python train.py --vocab_size=8192 --norm="layernorm" --tie_word_embeddings=true
Each number is 50 + 10 x the weight over the matrix's rms, rounded and kept within 0 to 99. Layers, rows and columns count from 0.

# layer 2 attention key, 256x256, rms 0.114, rows 76-103, columns 128-255
57 67 33 63 47 60 53 45 58 42 43 66 44 38 49 65 60 54 47 59 70 58 46 48 48 55 67 46 51 59 55 61 44 39 61 49 34 51 45 52 52 55 34 37 47 44 57 31 47 45 63 63 54 54 59 50 49 54 48 57 49 56 54 47 41 45 46 51 27 43 71 69 52 57 49 51 53 44 63 59 63 59 52 54 36 59 60 34 38 60 71 40 37 53 64 53 56 48 58 53 61 42 49 60 49 52 66 41 50 47 60 41 51 62 41 36 49 62 45 65 46 65 60 37 31 56 48 58
44 58 52 44 44 33 64 57 55 37 53 42 25 49 59 46 43 50 39 67 51 36 53 39 49 37 40 33 54 38 55 63 49 35 45 40 44 53 63 40 49 48 58 37 42 66 66 67 34 54 47 43 50 64 36 38 54 39 41 68 45 65 48 55 45 58 61 47 50 57 53 53 52 50 45 51 52 51 53 32 57 63 46 53 50 50 48 45 52 60 41 55 59 56 49 34 60 43 60 53 51 66 50 43 46 62 42 47 55 54 30 31 66 54 57 45 61 35 29 39 54 34 41 49 46 52 63 36
43 55 47 36 53 41 52 38 50 46 72 40 64 60 42 44 65 40 65 58 45 68 47 42 50 73 42 40 55 41 61 58 59 47 51 55 42 44 39 59 49 46 43 71 57 50 40 49 54 48 52 59 51 57 50 48 55 45 45 61 43 46 51 29 57 45 45 56 46 38 35 67 35 39 45 66 52 43 39 38 63 66 37 44 57 53 47 37 54 51 48 64 49 34 58 76 40 39 56 52 31 24 41 71 35 43 50 68 59 42 65 41 53 46 36 58 55 48 59 55 35 41 52 45 46 60 60 41
60 39 56 42 51 45 42 49 66 59 55 68 55 54 65 60 54 56 61 69 57 50 45 35 56 42 53 48 50 44 46 65 52 65 54 55 60 43 60 54 53 48 55 44 35 59 47 44 48 47 44 48 54 42 49 45 52 41 44 42 59 43 55 48 51 57 41 52 45 43 57 59 71 42 48 49 59 60 47 57 47 53 47 46 45 63 72 55 54 38 54 53 60 53 41 42 52 37 45 52 46 54 39 47 54 42 37 60 49 55 47 47 61 57 47 39 36 76 54 34 57 47 44 44 52 42 54 48
28 41 59 53 48 54 64 57 65 40 42 55 59 55 50 51 58 47 43 40 71 49 68 50 48 43 63 56 49 36 52 48 42 64 50 39 34 40 52 40 54 62 47 56 40 54 51 47 55 58 42 36 52 59 45 37 47 37 44 55 61 40 48 42 46 54 29 47 44 46 20 65 42 51 57 38 66 46 57 56 30 56 53 56 43 62 57 43 54 40 58 39 60 47 58 33 41 59 59 37 29 59 65 51 55 49 43 46 57 49 50 51 41 55 58 59 40 59 44 35 53 63 55 58 68 60 53 67
53 46 47 46 46 48 49 56 51 54 34 43 61 55 45 41 45 57 68 46 67 51 62 57 53 48 51 49 49 45 41 47 38 66 45 39 44 59 57 53 65 39 37 60 53 39 39 47 56 55 68 47 48 51 48 47 49 55 56 61 51 41 63 51 35 62 52 36 49 59 45 34 47 52 45 30 49 50 46 51 59 48 55 45 35 61 37 45 48 49 46 51 46 50 50 57 45 61 43 48 60 55 58 45 66 36 51 36 36 50 51 52 54 49 48 57 59 45 40 55 54 45 44 45 54 53 62 47
49 52 47 54 39 56 87 59 49 45 29 37 46 47 59 41 51 39 62 54 36 68 60 57 43 40 54 63 72 51 56 48 60 37 54 59 49 38 56 47 59 49 58 35 59 52 58 44 38 58 61 50 66 55 52 62 44 48 53 63 57 59 49 39 40 49 54 52 41 48 72 42 36 50 59 56 63 38 55 60 57 57 43 50 68 54 36 43 39 41 36 51 52 45 56 50 52 51 50 51 58 53 58 42 40 48 52 31 67 54 47 44 48 44 47 63 60 49 66 49 52 54 46 67 60 59 57 42
40 48 62 57 50 40 46 62 46 48 49 27 41 44 60 43 64 48 58 49 45 22 42 64 43 50 44 43 68 44 56 51 48 46 50 46 43 43 37 50 59 46 41 43 53 41 42 29 60 33 73 52 43 56 40 43 54 42 45 50 50 57 48 42 73 36 42 46 43 40 40 57 58 54 62 56 52 67 37 45 48 57 52 58 45 53 52 53 45 42 47 60 63 73 47 49 44 54 43 40 55 76 41 55 49 38 54 57 38 55 54 69 48 46 62 41 50 60 36 56 52 51 55 32 50 51 51 49
37 44 28 38 53 67 42 51 40 45 45 49 66 59 59 46 44 51 49 42 56 56 54 50 63 42 44 44 32 40 41 57 58 60 61 62 48 62 57 45 57 62 53 55 50 59 53 48 62 42 52 72 48 49 43 31 53 25 65 53 52 54 49 53 44 56 42 30 50 24 48 52 54 56 42 37 67 35 56 55 37 39 56 51 53 55 62 51 50 52 56 52 50 57 41 33 41 65 56 59 53 60 38 39 66 48 42 49 46 59 48 42 58 40 37 56 64 43 65 46 49 44 45 55 59 37 46 41
65 37 56 47 40 45 37 34 47 46 49 33 55 54 33 52 58 58 31 51 57 56 32 45 60 42 50 46 46 53 43 57 34 47 59 39 42 48 51 46 58 48 52 42 43 52 47 37 57 57 48 49 54 55 51 63 57 55 51 46 55 53 39 47 39 50 39 34 45 56 54 48 48 67 44 46 49 54 61 54 45 58 67 46 47 55 67 44 30 68 64 60 56 44 45 42 53 55 48 37 53 60 39 43 55 53 41 54 55 48 38 46 47 56 57 48 41 56 46 51 46 35 34 44 53 50 50 60
64 59 30 40 69 63 62 37 54 51 42 50 60 57 53 38 53 51 38 37 42 56 70 61 55 50 57 46 47 57 57 32 37 39 54 25 55 43 42 48 53 53 57 71 58 58 54 59 67 65 46 51 59 52 49 57 55 58 50 45 44 46 38 45 49 47 21 48 43 39 55 51 52 46 42 53 49 48 55 31 48 36 37 48 52 48 51 32 44 46 63 54 43 62 57 53 60 50 58 49 59 47 55 61 47 56 42 47 24 38 48 51 43 62 45 44 43 39 42 51 56 52 54 35 56 66 64 46
45 41 51 47 56 39 57 47 46 54 37 34 69 57 42 53 63 48 51 53 37 60 40 41 50 58 66 64 54 64 54 45 68 58 50 34 46 40 58 39 54 49 42 56 48 58 59 52 41 49 50 62 54 53 53 63 55 60 45 48 49 63 49 47 48 47 40 50 50 34 69 63 48 57 57 47 38 47 61 45 35 41 43 47 44 48 46 55 47 63 41 55 56 52 56 32 38 65 39 45 45 50 36 62 57 52 55 48 69 52 53 50 45 53 44 43 51 46 38 42 39 38 48 55 49 39 65 59
53 43 50 54 63 56 54 43 58 50 53 45 44 65 50 54 55 61 49 61 53 47 35 40 63 49 60 41 51 64 64 48 60 48 50 49 53 52 38 70 47 54 62 38 64 43 47 49 52 45 55 38 47 58 55 46 48 54 41 47 54 58 52 51 53 46 47 53 43 50 48 63 60 44 49 45 59 40 51 48 48 56 49 34 36 60 46 53 53 44 50 45 46 69 51 51 37 49 48 53 63 58 48 23 52 56 72 41 48 45 38 55 53 56 60 49 56 44 54 56 59 49 44 39 32 58 59 60
52 57 43 50 54 55 47 51 37 52 53 48 45 51 51 47 62 54 59 45 62 51 37 46 63 43 46 34 62 64 43 41 58 64 61 36 44 56 47 37 46 50 65 49 50 54 51 44 50 52 49 45 68 48 51 60 40 57 49 39 45 40 63 50 60 52 49 39 52 63 45 48 53 54 46 44 63 43 54 51 48 45 62 44 64 53 48 52 56 46 52 48 54 43 58 47 46 56 39 49 43 43 42 49 40 55 45 34 51 51 34 64 51 48 39 52 51 57 53 36 44 39 59 65 61 50 51 45
53 50 42 50 41 49 46 51 48 40 22 47 52 50 46 57 53 54 38 66 61 62 56 66 35 51 62 47 63 57 60 41 38 54 47 45 38 44 52 54 53 59 58 67 61 43 46 57 46 51 55 77 47 43 44 62 60 61 58 51 52 46 47 59 47 47 53 40 58 41 39 60 52 53 43 43 62 44 39 33 54 38 38 50 41 57 59 54 56 65 49 51 46 40 42 52 64 50 27 43 41 52 44 67 54 46 46 43 50 44 50 54 54 43 63 45 52 60 52 52 74 45 50 52 33 38 45 61
44 40 47 44 41 50 61 42 48 70 54 35 44 68 33 47 48 54 56 44 56 52 58 49 42 56 52 50 43 54 57 52 52 69 44 55 48 55 57 60 44 50 44 50 47 41 47 36 37 51 43 66 35 37 37 61 45 50 50 57 45 56 70 52 50 56 55 66 40 51 52 52 55 46 58 53 58 46 52 48 32 51 36 47 63 52 51 59 56 51 56 44 57 32 48 56 31 50 58 55 33 60 43 59 52 42 36 51 39 52 51 55 51 45 49 43 40 51 40 45 54 48 52 53 43 37 45 35
45 48 49 40 57 46 54 61 45 57 45 64 45 43 54 56 64 59 64 40 49 49 47 43 50 67 47 47 32 41 49 35 47 55 43 60 62 61 49 41 52 42 53 56 62 51 45 40 51 50 55 59 39 59 50 46 53 37 66 35 56 40 53 49 50 41 60 56 44 49 54 63 52 62 60 61 44 43 46 49 48 50 49 55 47 50 42 41 50 48 51 62 53 53 46 65 52 46 62 44 40 54 53 59 58 68 47 62 51 43 61 36 65 47 61 45 55 51 58 45 56 52 54 41 40 55 57 31
60 48 54 52 46 47 41 39 44 52 53 51 59 33 30 51 63 49 33 57 47 39 38 77 49 58 54 50 34 60 48 52 55 57 59 46 37 66 40 48 49 32 52 57 61 54 62 41 55 59 45 43 52 52 73 44 62 65 50 45 28 57 55 47 51 60 25 50 47 45 61 52 56 49 55 65 42 41 56 57 63 48 52 59 46 68 66 45 38 48 50 49 53 63 45 49 39 48 54 40 56 46 52 48 46 50 45 59 47 45 57 47 39 46 56 54 38 43 45 37 45 45 50 46 47 41 42 44
52 46 41 63 51 45 32 46 52 56 60 62 53 38 49 57 43 58 66 45 56 52 46 55 54 56 54 46 49 53 53 44 40 44 52 65 42 59 37 54 49 61 43 49 24 53 57 49 55 55 63 47 66 42 48 44 44 57 36 52 44 47 43 53 56 54 38 49 47 56 49 46 63 47 49 51 51 58 40 74 46 46 53 57 40 56 51 56 49 45 55 56 43 75 53 46 44 44 44 42 46 36 60 47 42 42 41 47 49 42 44 51 49 44 46 56 49 47 49 45 34 45 30 44 44 51 60 41
56 43 36 41 51 40 52 44 43 42 62 37 55 62 58 60 43 42 53 38 64 46 51 51 45 59 57 51 48 50 48 51 44 52 55 45 43 53 42 54 44 53 36 50 55 49 57 69 71 67 56 54 54 47 55 45 53 53 61 43 60 43 28 48 58 43 40 37 40 54 68 54 46 53 41 34 57 68 50 52 45 69 59 38 43 54 41 48 48 55 48 47 54 54 60 50 46 53 48 48 56 40 54 55 53 42 36 42 51 50 41 35 53 49 44 47 47 50 41 60 55 40 57 39 56 48 45 46
47 49 56 41 50 39 55 45 74 57 52 48 56 71 51 50 43 59 49 48 52 43 64 53 55 66 51 46 60 36 47 45 51 37 39 55 55 57 57 48 44 44 58 44 45 40 60 38 44 43 42 39 48 46 44 35 46 52 39 43 45 57 67 53 52 36 56 37 51 42 59 54 55 63 57 60 61 41 57 70 47 51 41 46 35 44 55 49 52 37 58 30 47 46 42 45 44 50 63 46 61 50 56 50 74 46 34 59 53 51 42 50 33 55 52 52 49 59 72 48 48 45 54 60 37 42 51 49
56 36 39 52 45 45 56 58 47 40 53 56 52 43 59 55 62 44 43 51 63 50 51 48 74 60 55 49 45 50 41 44 53 51 61 49 48 50 51 49 60 54 54 48 57 68 40 49 53 47 56 60 51 30 46 45 52 49 42 65 56 41 43 46 43 36 46 36 33 51 58 46 42 51 47 50 42 52 48 65 56 49 50 38 44 51 45 54 52 32 39 66 46 39 38 47 45 58 35 54 37 45 50 56 48 47 49 56 35 47 71 45 69 42 51 54 63 55 62 57 42 48 53 58 67 56 39 60
56 56 59 58 49 54 45 53 47 48 43 60 56 49 42 59 54 42 59 47 57 55 58 43 47 35 56 48 39 47 35 63 54 51 54 47 52 52 45 47 63 46 63 38 60 38 56 55 54 47 49 65 35 34 40 48 54 50 40 48 38 51 55 58 55 57 59 52 44 43 61 43 48 59 63 36 54 47 43 34 46 54 55 51 45 52 54 38 44 50 52 45 52 51 47 58 49 48 69 45 51 40 45 46 71 46 56 55 62 44 57 44 40 44 49 42 42 56 39 43 48 44 53 58 61 38 42 44
47 55 50 40 46 57 45 60 47 48 35 48 45 53 57 56 48 32 43 42 66 44 66 54 50 58 56 65 53 42 43 33 31 51 42 57 41 53 40 42 33 55 44 67 63 55 36 34 56 51 41 41 50 41 46 68 58 51 54 44 50 52 57 41 61 63 69 63 54 65 48 58 37 54 32 51 47 53 64 58 51 39 52 46 46 51 44 56 44 51 55 43 55 53 51 46 45 36 43 60 42 62 54 46 59 64 44 49 54 45 49 40 50 55 56 46 51 62 43 47 46 28 55 56 46 63 38 60
53 48 58 45 47 46 36 41 43 56 39 48 39 53 55 48 43 55 58 50 47 58 41 54 55 51 43 48 42 54 52 60 50 52 46 46 55 49 58 46 52 46 48 46 34 34 57 47 62 44 36 54 43 38 59 45 49 63 66 45 51 42 50 55 52 50 37 36 53 61 44 53 54 57 34 44 45 40 52 42 48 40 37 57 69 42 36 54 48 52 32 55 58 60 46 53 48 42 42 60 63 56 41 65 55 56 52 56 57 56 45 59 62 48 50 61 48 39 51 52 50 47 50 54 45 45 37 47
57 56 67 57 37 54 64 40 63 41 69 55 43 40 45 44 36 32 49 58 64 41 43 39 27 38 50 57 57 46 78 52 56 58 50 55 51 67 48 57 32 58 32 50 45 58 37 54 56 42 64 42 48 49 52 45 39 52 50 55 40 55 40 51 49 44 50 42 48 50 55 55 85 38 70 44 54 53 27 51 47 67 49 35 51 52 62 46 60 47 53 54 54 44 36 40 46 40 55 56 45 54 32 49 53 46 54 38 43 44 55 46 30 52 57 53 58 52 60 46 66 51 63 47 47 68 48 49
37 45 54 43 48 54 41 42 54 48 57 45 41 50 52 41 52 49 56 53 57 34 57 62 37 52 48 64 37 53 60 37 53 55 57 40 54 52 51 51 38 63 50 59 51 42 38 58 59 61 42 61 57 39 35 42 62 58 46 49 41 52 50 55 58 62 51 41 56 57 54 37 42 47 45 65 55 51 49 33 56 47 49 51 48 55 44 57 66 46 53 43 49 40 55 55 57 53 52 52 32 70 53 47 52 47 41 56 60 55 56 45 60 47 38 57 64 53 47 59 39 68 54 53 60 62 63 55
40 50 43 41 44 53 42 47 41 41 46 46 52 52 50 48 59 55 43 41 55 60 46 34 49 47 43 51 59 56 40 45 44 46 40 44 57 48 47 52 33 41 41 57 53 40 56 57 52 61 57 53 65 47 49 34 45 54 34 52 46 50 38 43 59 47 58 54 59 60 46 45 47 62 58 53 62 51 60 51 60 65 33 52 59 50 55 41 42 53 58 43 59 54 48 40 41 43 50 52 43 51 45 33 49 52 56 57 59 40 50 50 37 61 43 37 60 57 51 55 58 61 60 38 39 42 33 28
# layer 2 attention query, 256x256, rms 0.114, rows 77-103, columns 128-255
52 47 54 49 48 52 55 30 39 56 51 44 52 59 45 49 54 50 44 54 37 59 56 34 65 72 35 64 42 60 29 33 61 49 58 65 54 44 44 51 53 67 46 60 49 57 37 42 49 41 46 41 80 50 50 57 45 59 38 46 50 53 46 43 50 47 36 43 47 51 42 53 56 44 63 47 39 37 50 60 50 43 43 56 48 36 48 49 69 53 70 34 61 53 51 65 58 59 48 56 51 39 44 63 47 43 50 37 54 50 47 51 34 58 54 54 45 40 36 44 39 44 56 52 49 42 56 57
54 48 29 41 58 42 41 47 67 33 57 37 43 61 61 46 67 37 28 38 53 38 44 56 33 51 40 61 60 44 59 40 57 55 54 42 41 53 33 68 56 58 47 41 44 30 49 40 56 50 40 49 59 53 38 58 38 64 51 49 37 45 52 50 65 65 46 41 60 50 33 51 64 40 47 50 47 47 57 65 60 60 51 25 63 41 59 48 57 55 49 56 64 58 53 44 48 42 57 38 62 60 59 38 52 50 38 69 37 47 42 59 46 35 39 44 35 35 47 42 54 48 46 39 50 51 34 50
55 66 49 52 41 54 41 43 53 46 46 49 49 46 49 46 61 41 56 44 60 53 51 52 45 44 61 39 70 51 40 50 57 49 53 48 52 56 36 49 54 40 60 57 52 27 54 52 40 46 57 42 50 43 50 45 49 39 49 50 42 43 41 44 43 67 45 58 53 49 54 36 63 52 47 51 48 52 47 47 62 56 41 56 54 58 31 49 52 56 44 48 53 43 45 58 48 45 45 49 45 42 45 52 44 49 51 54 45 49 34 46 47 50 48 60 62 54 57 52 50 39 54 44 59 66 59 40
50 46 66 65 73 49 61 67 40 55 46 52 48 50 48 53 60 41 45 38 45 31 32 48 65 49 34 47 51 68 38 57 46 36 42 42 48 40 31 47 50 37 49 51 31 48 53 58 52 48 52 57 86 39 53 54 62 52 54 60 63 63 62 47 60 45 56 41 58 48 51 48 54 56 53 44 54 44 39 38 58 62 59 44 50 39 61 47 47 36 61 45 50 61 49 29 53 54 47 51 69 41 38 60 43 43 62 45 48 42 30 78 35 34 59 50 59 44 25 61 46 54 47 54 47 46 55 46
47 68 56 60 54 54 40 43 57 56 50 44 46 35 41 44 59 53 37 41 48 29 62 42 45 40 51 46 52 46 39 59 45 57 44 45 40 60 53 60 44 42 27 32 41 59 51 24 43 62 57 51 47 41 56 40 44 52 53 56 47 46 39 50 45 48 50 38 53 48 52 46 55 61 61 43 47 49 53 63 38 33 49 36 42 36 53 41 50 35 45 36 46 48 55 48 62 50 37 45 49 52 56 58 56 54 39 45 53 35 42 63 49 38 54 60 59 46 50 44 57 46 64 44 52 51 63 40
43 52 54 56 53 41 50 44 34 35 76 61 35 56 50 53 46 54 44 62 44 46 29 66 35 57 48 49 58 44 47 62 43 31 47 48 45 54 42 47 36 53 50 45 40 48 51 54 41 52 54 56 55 51 33 63 45 48 53 48 50 56 44 59 39 44 41 41 57 48 53 57 55 50 48 60 58 49 38 57 47 58 51 52 55 61 49 49 63 47 54 55 51 66 53 36 59 50 45 35 42 63 64 62 51 67 54 52 55 47 59 63 50 51 62 47 39 51 43 58 46 45 64 47 44 42 59 54
66 44 37 51 44 55 45 55 62 56 43 43 45 50 43 60 65 53 53 41 46 57 58 41 49 53 33 65 57 55 56 56 55 42 72 39 58 41 30 65 43 58 47 37 58 65 39 65 45 47 60 46 51 54 60 52 49 44 46 63 42 55 55 52 67 58 63 41 40 61 47 48 49 31 51 41 46 59 61 50 27 50 61 60 57 55 45 49 39 52 39 59 55 31 54 39 50 65 41 51 34 56 56 65 55 55 62 43 56 41 59 62 62 62 52 51 52 56 43 48 54 61 61 43 70 40 40 38
61 46 64 52 71 25 51 53 69 56 43 54 57 44 43 60 56 59 49 26 47 34 50 60 57 51 54 52 61 58 54 66 36 54 41 53 51 50 63 50 55 55 48 59 44 50 54 52 61 48 51 43 48 52 55 34 54 47 37 46 52 43 30 68 49 35 66 58 57 53 44 65 48 51 52 54 52 44 39 59 27 55 42 32 45 51 63 44 37 41 49 57 37 60 51 32 44 57 52 61 55 53 59 68 65 37 52 47 55 58 38 52 34 65 62 43 53 48 45 36 57 49 54 52 26 46 51 57
34 54 61 44 55 41 63 68 48 55 48 61 60 46 42 44 57 46 54 35 51 55 65 49 56 41 58 49 61 50 51 59 46 46 53 56 84 43 55 60 75 45 52 62 56 40 55 54 58 58 46 63 46 37 46 40 59 54 40 52 52 65 61 68 47 35 50 45 53 53 40 45 51 49 47 45 63 47 60 45 64 70 43 47 54 51 33 62 60 41 54 57 38 51 41 49 56 58 63 41 48 56 51 46 52 39 58 52 54 54 53 34 50 63 45 53 52 51 54 39 48 49 57 60 54 43 47 47
60 43 55 61 40 47 38 29 65 45 53 59 47 45 60 43 55 46 65 61 47 55 54 55 33 34 37 51 38 37 57 41 58 56 51 59 64 62 58 54 31 46 45 47 40 45 47 42 37 47 65 52 60 54 44 50 40 55 59 48 43 42 33 70 51 55 35 59 57 51 53 31 44 63 58 53 60 58 52 39 54 60 53 45 52 42 44 45 41 45 47 55 65 58 51 48 46 48 45 52 56 42 40 43 43 46 49 37 47 50 55 50 59 46 62 38 59 38 50 58 43 37 41 71 58 56 61 64
65 45 53 46 34 49 38 62 52 51 56 71 38 52 50 45 50 47 38 66 42 49 59 40 36 37 38 47 47 38 53 69 65 52 55 49 41 58 54 54 35 47 48 46 52 59 58 52 58 38 44 40 57 55 57 45 67 36 34 50 44 49 33 54 49 56 49 61 38 52 52 48 60 44 58 48 65 54 39 37 62 55 56 53 60 53 69 49 54 39 46 69 54 40 46 59 51 48 53 48 51 44 54 44 60 58 52 57 48 45 63 50 42 43 48 62 44 40 44 44 50 52 60 54 51 55 58 45
51 45 56 31 52 55 45 33 53 25 69 46 54 53 53 63 40 25 51 44 57 58 49 38 48 50 40 36 51 57 54 51 73 42 68 60 55 48 54 53 45 52 53 52 39 61 58 61 52 42 51 44 49 44 42 50 63 52 64 31 56 41 56 61 54 52 54 49 70 59 51 52 48 68 42 36 53 49 63 50 48 40 50 59 52 57 61 54 57 48 65 46 59 46 44 49 45 52 51 50 49 46 55 54 36 61 61 51 41 45 30 43 44 28 38 52 41 54 62 57 53 53 46 60 41 47 45 57
59 44 64 61 46 53 55 49 57 56 48 52 48 61 54 58 50 56 44 53 47 40 43 53 55 63 42 45 63 59 31 58 44 25 55 55 52 27 52 56 57 55 47 56 28 49 48 42 46 47 53 48 53 44 66 53 65 43 60 69 64 52 48 52 59 52 39 46 52 50 47 66 57 29 34 42 42 50 38 43 45 67 49 46 55 36 62 53 50 59 57 50 45 58 51 50 49 58 42 46 45 66 49 59 60 40 52 40 49 44 52 59 52 45 58 52 56 56 29 57 47 30 45 44 39 34 61 55
53 61 58 49 63 54 41 71 50 41 50 50 70 40 50 58 49 58 59 47 41 63 59 31 49 52 58 49 56 40 63 45 47 46 41 44 48 41 56 48 47 41 60 50 59 53 66 44 50 47 47 46 49 65 50 44 64 41 51 43 59 48 54 43 65 53 69 62 44 54 50 56 35 59 56 38 46 60 55 54 59 44 61 42 41 63 33 53 50 47 47 46 41 69 40 45 58 35 61 55 51 41 56 47 64 46 40 64 53 62 57 42 68 39 48 56 45 56 48 50 32 55 44 41 57 50 55 43
46 42 33 51 53 46 42 56 49 37 36 41 46 41 44 62 42 44 52 44 51 57 46 50 54 50 43 58 62 45 45 51 50 39 48 47 61 55 54 57 48 30 51 57 67 41 49 50 36 45 54 55 47 51 52 56 49 51 55 46 67 34 52 54 49 37 53 56 55 41 59 50 47 52 64 43 36 49 45 58 49 36 61 51 39 50 56 69 61 48 43 45 43 51 58 51 54 40 44 48 49 52 61 37 51 62 48 43 62 49 44 54 46 45 47 30 54 62 42 49 53 42 49 54 44 53 30 44
58 55 43 55 77 66 49 47 57 59 27 37 52 52 47 49 59 62 58 47 41 56 38 59 50 44 53 36 60 43 61 50 61 46 40 43 54 54 44 50 47 78 46 48 45 52 40 30 33 54 50 53 47 53 54 47 52 57 33 52 44 50 43 49 61 49 61 41 61 52 55 41 45 47 53 59 62 53 54 42 56 29 44 48 56 44 71 46 48 46 40 40 72 60 36 61 51 51 44 48 43 55 50 59 69 50 64 72 45 50 37 44 54 60 44 63 35 30 38 61 45 62 55 52 50 53 37 63
58 40 46 42 56 39 23 55 58 55 29 55 52 63 48 50 48 41 45 62 41 56 64 47 45 44 38 41 47 37 59 73 40 55 57 46 80 53 55 52 64 61 46 30 41 45 50 51 39 55 46 57 62 59 65 55 45 58 44 54 43 56 44 52 48 43 56 41 54 57 56 50 47 41 47 41 53 55 66 43 52 53 53 49 58 26 54 41 54 67 51 50 57 57 49 34 52 50 52 41 49 66 43 40 62 53 40 44 40 49 43 53 46 41 45 56 60 28 61 38 59 45 57 55 53 34 37 54
48 67 47 43 38 63 55 58 38 35 49 56 49 49 38 38 54 48 47 40 37 43 60 44 60 62 51 49 59 33 40 54 53 52 54 41 66 32 50 50 48 54 52 47 38 56 48 52 62 42 52 56 43 61 36 53 46 44 43 46 52 54 46 55 56 38 53 34 41 43 57 52 46 41 52 42 40 34 50 52 42 44 44 60 60 36 58 44 48 43 55 37 44 36 46 31 34 41 58 43 54 69 52 47 60 55 50 53 45 47 44 72 08 53 53 53 49 58 52 46 56 46 61 34 47 49 36 60
46 57 54 55 44 43 49 61 56 54 52 57 49 40 57 40 59 57 41 57 45 48 53 48 45 56 61 50 57 47 64 40 71 44 41 50 56 41 41 34 56 53 54 43 45 55 57 47 40 39 49 61 54 49 54 49 55 52 31 54 59 48 57 44 56 44 51 53 56 49 67 51 50 50 50 60 47 44 59 58 44 41 45 48 47 55 48 49 49 49 55 42 43 50 41 52 47 56 62 49 50 42 48 50 44 40 44 47 47 49 48 46 57 56 57 47 66 47 49 58 52 50 71 63 61 51 38 45
55 51 44 45 44 55 54 37 44 49 68 62 25 34 48 49 50 49 57 32 63 51 52 63 46 48 65 47 50 45 61 50 52 45 47 52 47 61 54 56 40 49 53 53 46 55 25 40 54 41 53 47 66 51 64 55 44 60 45 45 66 41 43 43 51 36 42 37 67 59 61 61 43 50 47 56 51 58 51 49 52 51 56 52 38 41 55 63 53 55 37 45 52 43 51 56 55 61 42 50 47 52 53 43 41 58 46 54 54 57 47 62 42 36 63 65 58 38 48 51 56 36 66 51 69 36 57 46
42 48 32 38 49 33 39 51 53 51 38 58 45 51 55 50 57 57 49 60 39 44 52 57 36 49 56 61 44 47 55 37 57 43 41 40 57 28 50 50 46 52 51 29 57 46 55 58 48 45 60 51 58 46 61 46 47 52 43 60 41 33 51 65 52 50 63 63 52 48 49 54 46 50 57 41 41 48 57 27 44 42 49 53 60 32 48 52 36 50 54 58 45 45 44 49 47 49 60 56 60 48 36 59 44 53 52 56 46 43 45 57 51 51 55 49 46 56 44 29 56 44 46 56 56 51 53 48
54 57 48 49 43 64 69 59 67 57 48 37 54 37 56 61 35 52 35 62 59 49 50 48 42 66 56 43 50 50 51 62 49 62 46 39 52 40 49 70 37 37 58 56 64 54 46 31 49 48 68 46 65 47 66 67 64 55 42 47 50 37 49 54 39 29 59 68 54 40 34 47 43 40 39 62 28 58 43 48 51 44 57 53 62 52 32 38 52 45 53 55 52 64 47 42 51 37 21 49 44 44 64 55 46 53 45 46 48 49 45 50 56 44 48 68 60 52 62 48 70 42 57 52 38 49 73 43
38 52 47 61 50 55 50 26 48 50 29 40 26 47 66 44 54 53 51 43 33 42 60 65 50 38 53 36 65 65 48 41 50 48 48 35 42 63 59 45 61 57 50 52 55 42 53 58 51 48 55 41 55 56 48 29 63 46 54 36 42 60 59 61 62 59 57 47 47 43 78 41 71 52 60 58 56 58 45 49 69 60 35 62 49 41 45 57 40 24 58 56 50 46 54 47 56 61 37 66 46 51 56 62 51 37 40 41 56 39 57 50 63 46 44 47 59 54 51 34 35 47 50 46 39 45 45 38
57 58 74 51 54 34 53 53 48 31 54 48 60 45 41 58 67 55 51 36 55 43 52 45 57 56 56 48 37 56 43 41 35 45 40 53 52 65 44 40 62 48 56 48 43 51 55 42 55 53 58 53 46 50 47 41 51 47 44 47 55 32 46 43 47 53 47 51 41 35 56 57 52 46 48 52 65 29 47 53 46 51 43 31 47 52 50 49 41 57 54 49 58 53 48 49 48 64 60 39 47 54 42 56 44 53 48 52 51 46 48 47 55 40 43 51 44 46 57 42 61 55 34 35 46 49 53 39
48 57 58 48 52 57 36 48 50 39 46 30 53 46 69 60 59 56 44 47 61 56 49 56 43 61 51 52 56 55 59 42 54 54 47 62 36 40 46 51 32 45 62 54 38 56 35 57 36 49 63 63 45 57 61 45 45 53 58 42 72 49 44 54 53 47 46 67 48 65 38 41 25 57 35 49 47 66 62 49 58 38 54 43 72 43 35 36 48 51 47 50 42 41 40 55 46 43 47 56 57 47 45 52 44 45 53 35 72 52 55 62 59 49 53 44 67 62 42 46 50 47 50 48 67 43 40 55
50 52 39 43 61 46 38 42 36 63 37 25 33 46 48 45 47 50 45 56 45 59 47 53 48 41 55 46 56 48 48 41 55 57 51 62 44 55 47 48 42 49 40 48 44 51 55 42 46 42 45 40 64 42 52 54 53 64 49 46 52 48 56 68 64 42 51 59 39 50 51 33 44 55 55 46 50 45 59 47 44 61 66 46 48 49 65 38 58 62 47 60 41 63 57 38 49 48 57 33 54 49 55 61 56 58 56 51 53 29 34 50 53 52 57 48 64 52 45 51 49 60 47 56 44 50 40 49
61 52 73 55 51 47 47 59 48 41 47 58 49 59 57 39 46 47 50 60 51 64 53 57 68 56 53 56 44 56 50 35 53 48 52 49 41 46 55 58 62 55 54 62 50 59 33 57 49 52 52 58 49 49 44 58 47 57 43 50 54 47 53 39 55 32 43 36 56 68 47 54 46 42 53 49 47 40 31 48 51 40 53 66 45 43 43 52 60 55 45 58 52 49 38 66 55 43 34 54 42 55 54 53 41 57 56 51 46 40 44 45 47 45 48 53 62 42 45 50 46 56 36 43 60 46 48 56